From a checkpoint of a small transformer trained on Wikipedia.
Size: 18 layers, 5 heads of 32, vocabulary 4058.
Training: a variant of Adam for these matrices, 148M tokens.
Each number is 500 + 50 x the weight over its row's rms, rounded and kept within 0 to 999. Layers, rows and columns count from 0. Numbers have three digits each. The size before them is the row's rms in percent of the matrix's.

# up: layer 13 MLP up, 640x160, rms 0.049, rows 512-593, columns 0-79
# down: layer 13 MLP down (transposed), 640x160, rms 0.0437, rows 512-592, columns 0-79
up512 093:547422511579606537440565506552439520452471507475499528496557446550449432444467468534478493541560461425488511501450502505457477445467566566541467534509424544488459507421520559533577470498504492555472542578472594499523491442476422617429488499
down512 087:487456502389442489527524564458633565476544528506546390468558517493555524501547471549487403491482490492532589518539470515536499504458510442387524473532444499544537476574486484477454504480490504552541552475525389496542437409431494524532437450
up513 118:483478444520457587590556527483456566412357479494496576490681596451448475481526438536502482567533512477507554528529470537503487485396399487470539498493460450528517488438508524531465560551455486502566439499490554458523514476552463530487520518
down513 119:575482447542490461482422431540527402502600479438528479530446478454507434625431523515442577560517500488421526519562565487545471468531504491508443514438531552441569476581434435533491369447581533491497514472532515480531474535471498460493494544
up514 110:429520512453571423451431483471502434490530447497520539548507387534442458607477541521553514496553459535458503461512549482492571498525526508476494500510499546525534529447408458499473500450536487566586518482563434506535424509606489500564504439
down514 104:485530418450479570515567494499528499494380446499560451411514552565540514500415438433505475528509461525618546573571403574578541461403469439529532512542465409591514531433518532500497551453473487450470470534583526499405512502533505555448500511
up515 076:470473596520545435461558453482445501570429513477523536515456461538481503494482461429441517506511485458525504537535527498488594450594517529447614441472435484475540503488516528588531552402446494440573469604387461376466539532454485610487473572
down515 074:477526396468438504532466570471574472475594492527536481410501520415584517577537608539533438467492538570504491457509464430524518447490436432454435475560530504521473480539525479439494513496570494544488492459620539585479476458522614427529440440
up516 120:481493485492482550439539637435536485532590516426548437480515486479536470571436511550649496518512527513531462487461563517547473540525577403563530402497533469484475471426520514496469479466480523452493457533517581472507461483483402631595494541
down516 118:441537440514503436542486421505420514554549473467455440567502521508585467434526462471389422579524440497520526590489500487449488475468436541480419546470523458484506488554441574526508519522527554537479484557465367576508542529516527414417552521
up517 126:469506463527470451513475400502433547428458514507531567545549488502429442501499536570453428560440574530526496529480508552430452554444446464491458480553529497514466500392496480521462529528503582413470429492447600498515504528431538485526603587
down517 123:523483566607438515498593432565546437521426510557480549511531438451411573480491544501536502457519504573561395481509491479513548567577476497512499420491492436439466533462451449524504549563450446583554528483553473528520475477489498473456492521
up518 004:442563529431511521539469449460552440594516504523517471481429369504486437523564594467450498569537540487503569436538521551540485460478467499533487488474438543442486480450561488472550539439528626486536385568468477503505453377501499498498512527
down518 004:470529418484416440487531448454494549472489550500547534561574566535470443533573468533531384487534400427510528533452460526566485528538447468490454464472548473502558579589478562525522499539490451477528523473492472555556499522505394492496466466
up519 090:553520524483505400499497541432429535583516396507433502429489404470409497445508555578531398474608537486558520615535481569496487407518536520513499517511512529484522489435489543556601437535536586571500447450401522565494508415574479487510538533
down519 085:617552514572536586447570567519498491533548604457577536435485557506475583473541426474489492523376448463472517541474551483534537589550535527521442488489456423461455451481469455489510551463496463447450530526511429493625473562511413494490383374
up520 084:601548478482474642531535512479472520526502530397449499509504374422477486471576501401417512557593485379458558524487490471499466466419510553497565513468484527416466526525486507488467534428566592500462457586400474512508536520501564500476427582
down520 084:376473519498495444512445522542556543499521470448501441542565529469633495544488600541570439544533529571501492586499487581599549475453450530449429476508552512515555417561467421467541514491538403494547510415473516473552464524491551480468550448
up521 090:414527469511548518504448535536510417554548459519475470467435445437475403530480566501567398488502479437464581542575394497511506456533455476546550434600524419506476536549528457462483528485473502554488581503415576564560551558498565385544544571
down521 100:505549492409541407483551382531464576535514489479541515508466467559545492430535520491411591509600533590495425526477579554500458514489519575459544514378506593499579487525489481485525386470470598509491367539504552508600462457516466571474487470
up522 086:483432508521547478478545482450512417516508427487517578467496498489493437517447620459576519472483501476376591509492505523556506418388548508476515508482569551465587518506422550477504476458535544472520598582515446470525542538504506542471407556
down522 087:604532554563458554530447537537547546512568487484539513563460503502450523546423399599402557504552474466439509567553426450487477544550459456455507589497507436462410458455512437595464491520638522465378487511533529519524614523396501486582463456
up523 115:554510539536432434460450476603545528497486496536424570539511554549474422546440568471489442476510532445479558533518497462500497588435485491474484474499414539551539465450437462433547551504528485564492509456492515436509579528533521479512549559
down523 116:433471487510581499503521493538532461518553513486542518481509483487451529519501440474472512538457510529559370487544450428476521476510505587499515474503531551480492481520550469478473555499530445444519441481507647558462431452455431568424548473
up524 100:474499517468505546589534478374501499474541489507380524523461479526460464545491577473470409534543494463527573575585502474649472486528416473543546453453551531538577484507593481507492550483538485517530433515524504624485503489509445485557512511
down524 102:468460527488551467484532472560500587480499529511462518510536490482519602496480449537580575506416464460562556502453498449478477429506618536505474374554510639570504362520505466464490467454451524469453515484482487521536420455488479523481448575
up525 091:384399504554512599498593567505514500496423536501431457429431481500427523545467556475401468480515548527529459597555514562555538493463535534499464519490521505501530500513479353462400643540429487574501414507459571482448444471591499531548454530
down525 095:489473448558408418591471494465562519559539477474485527538582473478471571514504458463627526520489445385507548384417425423382431446512580473511458440523525518519460524535513591493587411537543431469515597549465400587521491563432519465551528474
up526 096:380460510501462466563434584539547564486518474584411567497514529475574508484556496528541380445531471482504501491634387566451558399547467531530453514525521494530543461530533454431567601480534461514463522479499500497512469446506593436479524574
down526 103:552527443560468551453532373443397508539475467484567532500593437543493573520421429458440574628420523413510481458429522432565440608477517421414546521478517515509496553527519475497532361541453568502530509485446467504510497477526502568491414488
up527 116:460436490531493490526486579560422543481498440550507518496565382491601501551499530548539489477584502556446541493549511560511398501440432563544397429501541470491469499515533570465572534457493547444471411469487443602472562449479538551505531565
down527 114:519465487491518594588563465454427424496448498538517458473467578576483466433483507480441542494454503559532544475491550487511577538572505409478478521509484521479412468455514403464489462465460444578504517553503403449552410471483478508447507502
up528 125:514499522490493543458474545497444491577392489519552475550486486567567474572487551588520381582389515554553458544551484552516541495447470486461571524509452418482411553502604546532469587544461534522602487483407482546504386423519524488474410529
down528 127:469587533476540485525470415514569482446463480524453536439472464463483532462513515431403519456534506542528472472420380580509594490522479442595551498532595516490515553490517509408550504546513468503483515391461496525481564510494495542530537503
up529 122:492511512472476456468582466521501537500540498587438503518477555549524538533536439454521431479595439512573535436489554558523472399526527534502550550472418514490457441483457454445497460551569456618503480534515478432599362432597544487563534531
down529 124:551497558464465411542484456543472497577485445537494466402457533434483527545361507468414482504560530402510466498513434542462542521486531491507444495465557544495538575541568545542446506510449440472509503552509560525483552483413473496407553551
up530 072:427597475483488510511482553507578525541546568497499521470439600475426442571537531488548531513531547547473503559577578518511441435583463504502473538440440423505422464463489455507538526488546448500416528481475548657525460511464500517551526602
down530 069:487543458497416470481586454507497383485416412553547496561521481529505547512464490428552573458500431465553520405489496499475522555406584468527521515463485554532577528494529587481521478522395492492563509552512443451500520521474517543481496427
up531 095:508455413495524424468518433543405454304532456523486521429468454631510477561543498478553500473517572552557501575609490516499502475453541503470469511513576551538448466435471461478551471522532486522445460512471465440474429468546473526496483505
down531 095:438588510479544550559517511486551510514523482449543520491604476367533487508512416527490501540453429443491567452479402583508555499455525531544478396539456372484512482639550540476461499507501517489537610519494540592541533538513608561484537469
up532 114:527449468464567467585491488437503467415521499579489548523535447526385499436531481530564405527501611461642494524428596488578444486498454460425531473559566498446529534511477561519505498398427560547502503523498600581482466417557535554544498473
down532 111:478536389500531575521479457461539557436509575391472490467402474472494562559565496495496536513540397466460523584506427450498494593483555551590439582466546530558484483423509481494553493487562482515437434493566443443463497498555502482512502521
up533 119:445547631533503421544393440560532587490520434574461556461386560525526427486483466482475436471558538470516446465539593556535433575506445418526572510547462529415514476513538484464437566478537554478524407526532547537475573486456483420470552516
down533 120:546433430474430476564520457537539452505482474388511475420522486414520539509519470456492551501447489423471472493487554539528550550472621587492560527362576472525505519546509552461550540489436446561481426419532527527512414554522545550436556440
up534 111:598477542439415523451533446469471528537541559453517513466583483499599447550426505555428545404503499459541528536440460544545478555559535501436495481467572569525470442402527465545485532392481531627581464554487537532501454450494530525428522456
down534 112:409472533442538418502456568505464469427597497543483431517459485619533498437524444529641487553487429444445533500572507551589600492453537538589525497497503463521484519575540502455449493521568503510459509474524541496467457464505427554513484538
up535 096:473486465486522448539485452536470490466502520553449479568491483528462425531493552464589516484423452418483573505444488574476516450527556547452570568556498529466458456583495487490458561475573536439413583507464409467509399587424467590511480575
down535 105:518510535477494563557501515512452475528473426480553538524453497460435556466458570537371521519615548581465456534484548507553487604421379491529493517490484464560539510532548409493516492606452474491485470489491539531512570440539538372621469509
up536 095:446471433539514616450503474562490469421533542527390543455396498450540383561541476535404459540506563525505487539509465475578451470518462561428511529559465474390559434449468444528455564495442463492451551558474525417473507457480501481523492585
down536 097:486476500442479299465504424477510548525552466519499476502490465554511490479508459431628487426503445480496617415501477500443509507455553573509530506394449577533467540493525601496589448557520566508511541476409500573453560545505506558413495491
up537 090:516536537552403536460517560499482551510497533607526520505455491444547449552441427469536485511438410414501528476426494494484418475515447437456496523477604442517573438486457545501574499396648450540514465538529512458513509542486474493515543459
down537 078:524475443378543457406544481477505489480463506372443485556469461481508565485559548496467463463418553551515533606506585482520536574456519560540581531490493371496500512544450462489450461546475529519518545563515524489338416476556493584514542568
up538 113:443568529398601545484583501546501492510517544587497427493474494518524489457547516359472406550510485477567581519530511415455408533536503577411468444575549469355505444465548504618601606468474498515497489543540564510524460427498501527452597480
down538 115:490533482570486461615486597511466451559479543455502522500630487410495603488455424514528530477544513508450426561547546568482541581509452457591491532513482475548527560494443436472472474527440595464504474471465524493452478478407550491523409519
up539 103:409383460544472498492454451481532459475408451553516535594518482528447506481511497512546521476488438488539504455473533481440491400534432482496520556565535463490442534503454454538492527535592535453439551583425503557555550578584459559436431596
down539 109:488584484468560510525470551523426493533556557544513510616502519545444488526411454554440567574531511443498415552530474463520461541435553510470511482457481631448550453548528538457548480559462468539556512422521480538472454544426476595558469430
up540 051:539418599509455443539449569543496534543468476433545510465520512450534504550520437490606500530456527491504600392560585538513450426417409490436447449513522535466512491549571474623571507493549472507504494565434488586479531493451565573443438511
down540 042:427560417499560566492546442456534542448557515459510443536522535585550462485517526578460483486567550504411440582499393493572504563562522461519498546465527434551496557580451499474426468467455604542522524437587538465379449465539528433514536516
up541 088:568477542511411483461479500581510547514495525489580456479413466508443468489445507470356556478566565393517660483516398485578436511537459527430492485528434497429495451453493498526517522419590526542533486553550517575536480503516548514513518604
down541 092:410448490498526474501557455467489415473420475489501485445606555462514590505557476507608477470457524524451392438494632557492573427425448491541541464526531486524512573585434508564472480526390504439567497426446480466533550518460544535438428447
up542 085:438423523443487519480547525549427430476462515475557552477439479544439553379499555382479548465542438523527504538514540550485542457468520525464523594475487600488414502417559505472590528533418514541461518639557495477565485615439433533507516541
down542 090:548491475481539435566451506449522434447515484519528411552552444428496479507435506501477488420495619509492528484541416464515540505574508498503497530463503452534493552652465511522506457536534515504529619471436449614456591451577500537475449469
up543 100:495486504443575465546444517612438438470534520610488528565381456621469464478536494540419517577567547539513462593481548522519449530496522612439445482484531542499500456448399452392572548449379470486500518562533601528446439553429511563513496474
down543 097:536488463528535545577463498389546466518427544427548489453559519504540553435432381432583480454505481407514579425539393451530587464552562493513517497538530480464487566643511554556504444548487428439480592489430499514464562462576484466468505471
up544 112:441517471524541533559464554480514544470486479512534515487496539591484525498495531546463481561485452480454536431545425485356481472437472443504452492551476556481480485452490515520493611525469566469554524562353504439438545462432517493599518504
down544 113:484509431565501526477445508511442489498454512564453477434495384449490484545517444495517552492465455482529487445562578591506528598595463488490532499469524490439536501478408507515431492522457496609474603557555596515466459490563506526401440531
up545 101:507490453458494456600534532423411505528589447530550616423482487535500499498548462522527548559521494513487615508464463534457496482446435511463455423588425450487478422497497427556559518465571414579550500428456586529559506469466494564470477592
down545 108:514475499575460493487533502424537460461479495404495477540489455462452574398507519452415584461529485531548422472549552491538467405537507479483571481445440466431557572385519567467513499513456499479489534564461465534499580547478542424563602403
up546 092:495454468521474558418427503468490407536499513498446541463449487475520448435486531337561517446412485557509545574495416586543559457525456576552493396585544508473493475543516504488481469429413566454482534493406568493501477499533493607552460646
down546 099:548511483486523458571516510508551545500499484469503550528401526561515531533517476540424435466514536481502461533493464452480433546416513524479526453453464570461561449449512495520471530454590438495510503568547534480537577521401550390501497390
up547 111:468487492581521505498472538504463540456542539489525505453472428467530417572483550489431451539468539550394512534481606599496360426501537544503549472528550538519519512439493452575538545457483520517466520591475437635500456420506481446514513474
down547 115:566591477495489454483507418539465494494506517533496546544518443505567469447524532361526560441475564515489514513461454466556527511529522492551475493512475459464367499550519571600567505528490508567490390473572518525463362407484491544485526522
up548 111:437464633418549519543523453539531539373477503525481533531496437493497517497439526439496446482562476516627519492547487531478459482427507525435485443549497431437424520510539452552426554507481474516558543500537531498524527422500501534451558519
down548 117:539485461517454508404490557474473510596406552448519510474530502494484527565437552483467496505482542503476411503447477523497648455591550464439493506423571547565473434548457534489421512460497520582424448440555547548415444513464569501560342447
up549 109:471511486488544579463496557484487495514511492607363532420486427459515445413467508479423459601497581534566497578490523512547527354425438440464629532469441516461579527496481548482553553545464560475505460564494523512479510526518591564518509531
down549 106:505498471477507560521577490457550561465553444485487522507631462459430533542484451515482640469422471517530531520474485507430442507512515456529447479581402450546478431451484449446504514541520538499504493530583390486533517555408479482518518446
up550 087:532463491544501465475473577518478509448502425544485489369458399539475530482445558491556484469511555503561531547490513460446508450537434500504523557535482546437535503423450450474467480518561494473495434413394589590457508520640514502547382586
down550 092:509579494490532486485488408520550483551498508489510540584547522456482448439562459475572476521410495372507488480449499534536554553527505513560491427450468413481494535540510552513509476462460488485662597521522457463511558502418533501486579474
up551 110:545451512437509519556391432515525603532504536512511500541378509560556405553516431538453495486547437500491552558504544510451527462497529540517427544462522479393458518504542469503471578438492587579502485442503567503556537501448576482569503502
down551 108:546469530506505423383519482484485442433394522460403586391530564464474582470542514531574362452482498452429524503526539490469455563609422528477476543462530498573485513541468571467499513559463484502448553573436540492557601536447481551506550454
up552 115:444533468503536433439388560486508625486579463508518559485543537447540445492549440436499559608459467561517578502464486537523547532410532498540446396489483466576500427436542507532524443482559507571478532531433506453393558455510505528487562571
down552 115:546463546458448488568477507484457460468556460448584515392422597496519458513506421595557407521486467554468443547503460492490523485572416444485480535473504555441476600525580524431419477503590463496431538585551501461603449487551433524532463556
up553 096:408495482489508515519479417529493606472481539549469474470500566475524493553488595372567514603504508443457583505520583490496458480481485556463500476493482505552512501422493425446440446483570475541456425566469500439425621495615566495503502441
down553 095:562445517473539508514517559445474518477490481649457573479560430512494467409496514513385442477496530549520439538483432540441531493489472423514484519526509433524468613471569621463471540520559423470528555458466574571378435574472464505447502477
up554 116:477502530435442526480449497564542524489420472470456496499472470454544459588545513529514448585445503559472459505617476600544477471425505494584480502525605441463506584484502504531483532543507473450526508496487530546545477510542358521393440491
down554 116:471435508553487483531496515440556500504472578529458516535518490478459487470479452458441573479526564564534482483460388476558463573556423456484487485582509524532626517459584407433443471392477536570491587576496533463460552544535512405447512519
up555 122:458512539446522503501533518521495607436392440509442501462481434582521502440523532447515483559512486420556563509579436461453534496553463443454511392482566493473499417531517576526526485530504448427465525557520495491513420438535530455587488488
down555 108:521494543480582479500455438456524475550589557556616426551477454474500474581511390479490562510514482525446478453458397574430542573485486519505471397546487427556522531525454484517541534463435525512468492499537415454368513454457463484553452578
up556 110:512499580424582444498514554516474550449489497489550493447461421555460504507520576443553479542476478603501500526513468542535498507508513542493463463386550516461388493506557453441555545458452470456475500481496525507534454515407508613491608572
down556 106:475548478543469543525464455534514475461513437603448520560460443436500536485514505531590514528491469512516339427478447418481525496496544498497547477534523490521564509572551563554515544527459473536457473591528478476469420444547413480435498437
up557 114:441408481470518530538440574555492467470513486507426417508547490482506372455525541542531496492531473393471596540540511465540483415445550582481528525499584532519506477468529438520500568375483445401474426571465584491518510357489549560494503540
down557 123:490477478492461508476510480423528478511480493495501552514475522571508543594426480418486417507418573532516419484568471501510544556552512428521490505501498577504364493539550500435500436549625379509484461450539479439603495563490489453503467437
up558 103:497521515596563507546391568469512496482539416528494577422509444587468469574492483524528419462519602528535619502517523526420407413524540609497555452477543499552557560483372461468519483489531505558491440526490556518531536487533415446579553473
down558 099:460514506432580569444542495439472499531460543499554494469500492436465428501452466525428568560474478522512514537504479493541524537516419514545514490601464517470441445515544493506537515489402631367470541573515451469435479502454617525621465503
up559 094:489433439491539451466415490466510473491456417465447478536481430389423528503463583437571475509578551417554560452506552553500554361452515545506605481518526524476572423580515546615543516430473554585576483566531504580466537474591531425466524496
down559 094:568509559512558637427522544520489526519555612532548547445506533564493501519558464557452495483464447609502508604473529522522429528518478519451453520557534426424372539483493447442404487516474497481429435446601532488458484511450482552533445428
up560 101:486470512469520514480517534576468465393584426552481463531420406499587517496550506472420480541542517506501468444561510634512499401496534612454557458501506469471595505471441432510522564472401406468552466515446574524488516488600458470559454465
down560 100:501560486559448423478498502457464496473495550581475524475562531456401419523487506425608470475451427379587484621485529477547507509537484473535501481543490535466347529481497581509485486510516500508434591552568483519487429478518472551467494622
up561 086:496403503509492484517444494543424437558468503563457482416507541526527511445423542522473530482546568519526543464570570466535501357515550512515465478474534570510524551481470499565471563465528441481437360450471593533458436530475497562533486541
down561 093:510587473507442499570497435432551509537593527472483529576511486466428437501503471471548554510504361449472520457463411488467561569405543489551553548547480415531407439533516533461469510460478543527582641533557446454525469540486500477461564475
up562 116:505426470435539480441529503518529552507495491471596442463543466458496357597468453432518475456489496498546531513514539571523515443419550569462514405427455510512427481491452456550537482490444583529544585586477469406561504469436438471527451570
down562 114:494537553543502529455548461507460524498470466546459551487512457517439525478477610467462488483439520481441466449536477385493469594616486425472491572529573433497462526518510470435453440527532509590486489468550506530465416461598483465604519494
up563 099:497552467515524434452539519424421519491502507523493428478515526498540459471491508536477498461579532526537446470558490572484511412430480472455593625438518576488570466551454495554543544455503568526534496540414467474508417466533490504558512512
down563 102:579462503474488589557519533606516467491515512460519441532534480463475480555515436518508473475504454438469559522420435478464538556526497483611405483610429429467347528465485471464499485527503516518361541490562559521551516486444509522446533557
up564 106:554456569539463581505553429540407541636482550419533518531514523520485454588449555586497560469463588417499523511528458511514423487429489487428512441432512512432504431382430505599416553345525463493591487533564508463498395524561529457375499494
down564 102:430496460511536480461478584495510508467543485602448511455493523498566532478407549433601503572486404493556488479506462556452544482428456441572475529546459454529515506617565487404530523661470507477502535529433578529462535468529557511630461486
up565 102:458465503453501518433557555497523455498445473438444457434428505533469528527498556535517528489472457637513535591532484623577523382378427573496537444570542455453444465514454480445456514464431582469549410482481568473431398497500535578553501603
down565 101:507521524511503523578471449425512521467422493482509494486539432493548516533537416508473484536500454378508541443537500505417490562441519451520505503512559543548595526505552522489507595487587475515526492564527473476558556480421441466555508462
up566 100:520478511481500430589433472537486492507518464611438444459476482576444561511543512483618528533521588519529546547528530475602441447541430580420532491460463523475466509545437480486577500413545522571500392608556555532485419555540516557448449536
down566 100:469489468441447541526564509427551400492547504421552503508497536462513509557440463520438567576559500499483493475470403521493553495402502541587446566494514503480472488464484533559500553576457473406477567418509508561493597475461561448572485437
up567 095:442415571481534531483450541449512543465399525530445574376497523484491523515535580497447463527509477523528531521414504505499539527462486496477479532561475496568448426439487484497554524569404503424489524564558558474528455562525485502421416484
down567 094:605563448494541400498450501567583544460547497487499439551469522437447493472492511558419457529457577430483527434623475503438533533522543547527554496478436412510488446599491492572503458434510562546509509551414481589464549405481505570449561494
up568 103:415426539569528484447540464427526505564562474512422549398509592463563487475443539500525472530544466535501556523572478494513487395433404467571479563549477488482471523475443490453572495513526516411532612451536581556515483507519399520492506595
down568 106:605532484512471559555525458526442518484517490463534468552520447556446464505526492530381593420512503432464476457500486495527489582554552481476509489505416496546513520510446458469456464554526471527485461553510493448454474522429527482503494473
up569 120:507426473390497543537571490565566511568507516428546483493460478562484502470512479502404448585466513563465469551523482592540483477470526575487595483557531453495478525513525463536515558524397486424548411566421470476599587474384500468492591465
down569 116:484504526424527436529467492497510431527513456548463536583495576443499549524492501437455493495432544510593555482405570514549587571525446527529414532539455444495537459550481593431353530495536521533524535521495474532387461452493533470512464453
up570 114:499409495527595591498551527482516490530539587448554562489447465574510491501553514423512448440486529527540490488514449498470427498506468513506531481524524537491511456511502523482439592469553488522552476463491496503569406460546520541515587453
down570 119:534579518539469413511493460538548464478610518510446499464596599395470497495478559561629603460483515502455467506551514461488513572545489438463549473520451517484506382525424498513497405517476453540473516513485471525466494536538449511618514534
up571 119:455544532568528492478494416594510583555564517378525557475497508535525540533496521526534536523499503507552515518427479464473511489449452621491499437445459602474528529517555414543479636450611594509569526494425515516569473547401553481391459493
down571 121:501474542480546447515497444533497467467482541440411535426535494516573502536435575454445405505514442569499491472540508579518497497555535415524470480484544485533438480480480445416476465558570416478522496478569542487534483403547445513681524430
up572 086:584512424557632509520559415495421450597501519471434512464481456435434507468537503414521517389445476369473592536550517534474476451500489469587573584484482491495445486511537516497466478520518650553510541538433523522501462586486464572529609565
down572 089:458411506480527549557469558595506512405455446526575453506472513519593517539529505634460471503580513637460470531509522488517522468536465518480394523532556539515565455501506447483478537509457433486514489436513511476583551475542513444482445421
up573 113:412445504446506438458490442426475514487621500532528528560521489484483469556529503483505580450524454453464588539461435430491502455433593431535560460532549552495522427484393492612483508461567474538473443497462529513519476530412515530617517500
down573 109:480424478426504623468508535531523575515423441506506505478479458462469490521555498502496563562488570563553469460515477508482572491504411551525514597535452468500505485463559410434484479480485464567498421495479508530460410443516535471486357550
up574 089:544572552435544417542442396466498564472535484580516589547370477582417537584457571428474476529516523428522565519517432411461371516396455507503492510511506457551460480486493517483472437526511460524503454649468589536467473526481530533548437538
down574 089:458508514524470567515504497549567482470442425475492397494567599508481515471542528491564409516407536582459387504519576553556544509589568456472480527465471555432564493501536564491468561437519432502550554454447479482480549481493499433485519440
up575 087:508563481511512621520500418519423494530552520558442417460535476475433466555480486498441549481567505334577586459594532559505470453556516560560487527551466479492416431482501524533593491448525479536494498516535556465467542496538524429524498577
down575 080:435400556533442371530523611520496443555443445505522543486492536484550572442453564455579581530483529622534435486489483547461497511387448471472497522522531501558559478506496517470476505499444463445558474475562420491516464571521448468543496410
up576 106:479475568410477527441592543439494459465504494623483534489579527451546441562468509513453465452534417424427617518554407529500469402461554445505502448402528503520446548560584437550477527509496516436480444542570442538539459453558449419528459544
down576 108:457428490514487537483446521525447446533392494397545440525473512563516502455584534534513528547528563575624448524512591473485533515461501532486487579546469583406474406501502514438508492497448486460531493431396541467448404575476423531501480458
up577 070:555501615497507564555559510448505527498503518412551596401530472464522486516557426503548421515396540479484505497457511541532551441461455472501422502454555435518541521469447525455540530455545401485483531558559454536564501590431539514566460490
down577 068:490565430522513432479493458459561481516504416569517434522445518524489488467456626520455536423572538594528416572545496532504504594425500490535553578499498497599560528515531496530477499470520626560529390474477501507383523446548530389437489482
up578 088:491437542535402352560433461530444510445496494567462600522496535576515504473444569469564461554490419432498501453512548532503492462498431463499433542514514436505466411437542533472471495407591469418419543547433444494564437537496482556532478519
down578 090:583532410488543557502506506481556458562542516442486410414539525479506483599489457549441448462537545513519537550549440371593518502484533597545526472469520506482480555543458500494491473537464522601530464485491526622403535430571468511534492528
up579 097:485441421513530486478537477508406499449492413489463487459486425550478473468449478407555509458535520423474507494577564598479498430493488467529494443477556548500485578500391450592532453531497610430467495494453590527506483487556412534516457554
down579 098:491537564497456501563504517514521464569447501511538555581431510350462443547494478602371550542508465514479505611407497488515474520499499476526465560570372460422461384539509555495485583519523453531513552486594502492501477588388554412530506429
up580 087:436471412491523565552457508524491460497538505459554457438484394502423472505408507445501537459542449402440540516518440474537505479516505434575472491456562409526568542524491435566459482483532474510457567452434509610491566491611486588487516475
down580 094:476537538553471433515580407492451481508470510588462562572480481534502441482511603540492586551458474601489439540462626514527441494480491603456525543548476573498541420410553474430505484521434520490510415528490531475560444556427479481450465515
up581 087:416465460544496640528417484507517489440507461494561484426540508526501488571522530567477536463475513493437572516547403470508592351558452478476533510511538418490493541483463500529413558486583514504414562436373590582485612480517509485463433514
down581 095:541486442556456444456564460445452473498462425588499582535529508564405498532451600447553605541592455506554464484439597517480484545425527529487566517392515590564453502411527529496581466478493523462563450598578515496535381548521469512481487506
up582 102:445412529462495397493433512581466490486530442598573472498395506549538491516566584510553467491480529480493549571503542606494451467417513524553487508431452535543499490562444388495442509516525569500554505508494537557502442588440559501410452623
down582 103:500488429446546590546576481488424430518394526446552545465544515456416419440489405492510533484484463463510506501468474513511502501506491517523495475502604515409481504465498479488493545491488448397524541495425506549519524522503436535524489408
up583 096:476574495469505520494476481471401527471518502485618444531522501520445525542547527422491540479560459510517489476498472469545509509490460508565576430562368564417459452466430472523487475490492555422568464602446594567431523601547468495422534506
down583 091:532520537554522453530513484517531481490525494508377508567497504447542536564475426532474511562448545523508490448500418544497556516573537448431455495448593444528510615611449456483488523440560456582473501391518473492515455530494455530548501439
up584 093:549397543485480544490554497504498523445458466421503551574512483488536481502574468586415529495486562499559543608477486501459515488554510529575503551498465490505449476560522534495433524427436460497473459637443492459470520477465441508502513540
down584 091:537559503470459408532495549484492491494456517478491520465453527547483575522459431569575509479540499486532495464538545411522498477448460447462489543489551529545557480471500463524490439505677495558480492455538514513494540462538467478564545482
up585 072:378494529474545516613561610560529586426585445510353520524547489473466450542528608542530478458539497579478540591508571494543500397535453518511482509466514517434477445525433563449557551512485520492472491479444559405553492501444531501516423521
down585 061:635506422572475509487455470503472441532400563482581465577465486501482591487407503398532521551485478457526488430492468440485480554507569503622516505396495488579523520550538532562504422516508531546479503486525430539525499456507476547520455458
up586 086:505489512474559513455559463530535468502452530499511569490458504475626454518508544460415492523517455492406409579477456561532564500431491437490470585579504459510572481457470548482500517454464444489490547638499480534530553523448597464484424547
down586 093:530469450480481461538430449548538562500583510452457444501530537593445475495478504506550468482540523559501576480470522427491451484541450523431522541504465445461461528585576493491501455510543497566559469510551504533370404375561528557530528501
up587 117:336536572467548525502533526549430486446474468500460587451526528498472469461444543544433433582473532409464485461528583494555492552440480543433439429551484605527553402443515539539398478556516536552469400513466454415487443566451506594558537577
down587 111:519518543475508521452454510465510485588484545471517457430554488435503557477453449563482577477572486444498544482527537422456519516610450556519581397523521444434507405509478506523523597494517442476484535484511446512597527540546407407443528571
up588 096:505539460477483588499488483502457427388552509531468444548435498612548547505526461407591494437523489392452527459606445544504524417500570476554640480496496524514571483507507479494487405361409473501570501569428541480512544538586431499502489510
down588 092:488461520533482361504526556496503533533429440508531502517410496472504511489517662510351544542563504551531515527467477482426460513497524504402403531543502539491410516499576485474510518616560493462462442491541495555464458499424542536533485569
up589 112:497439559439470551440523498504483560563502493518537597369475490481473489570489442449529462382499460499471561361503514509488472517460505521578489586446602538492449400466469448462543489493503485554516417501590494547571503480597483475535575499
down589 107:478519452562398540486501495510524536459482554584521454546522525507518506489453506577496529471450530477548548516455490414521443580480524346422460405519514504536565546579569529495570435559563504506427501523566643499469471504459482496382492460
up590 095:518441470435511481499429554577523523465505391461489437498523494506448437532446553468507500583518490509536555541440445465479482462583530506420576567519517464516421473535532491504492507503551529419416437399411543529441481548549487632508520472
down590 099:497522497609564531519443417437444453450451476460520553560509573478492511469475492496456472470575456533516405420427528489563451597510489467474477456483499436538520528419542471505509437508566467588584469536561469441584507491451591430548573516
up591 109:524516537406511518541394459542537546499560412574440477559532612586527476547517542536464494547479480531514518479562412466509416497452552487618504523503545494510508423543487476499541501491458583598543534506484485413421526472506591502532457482
down591 112:512410524533445514479537532588392426531540512523496545501521515542575529525456404466539563493444561374473436483507550535474548550387439451463541424426480509489509521399480570474461493503567445430481502503541499502556485516499422520474472484
up592 103:482469495492504457502451576383465460406527481548433529556466420537571413511523607429421413467575497455421528472521537541594518457435511515484489505491508495513536503441528494470487502443579518539505413485523543549450508470518588451498448553
down592 106:485486515571510615451433421543495451526439411459526472526559519515403544523466491452531512524503435487604575497538443489528461502598592430516561485487473469508496551539535483505544455500365481481573516557441532512569617510460500612588491481
up593 083:545499571449471587537472523504456482539525588523486515477501517468553487544510421463472514503530502370510518444530542533496444416569458436518508522409492414516464522412478513539538527450456488404392502473438579545489467514478490555541479561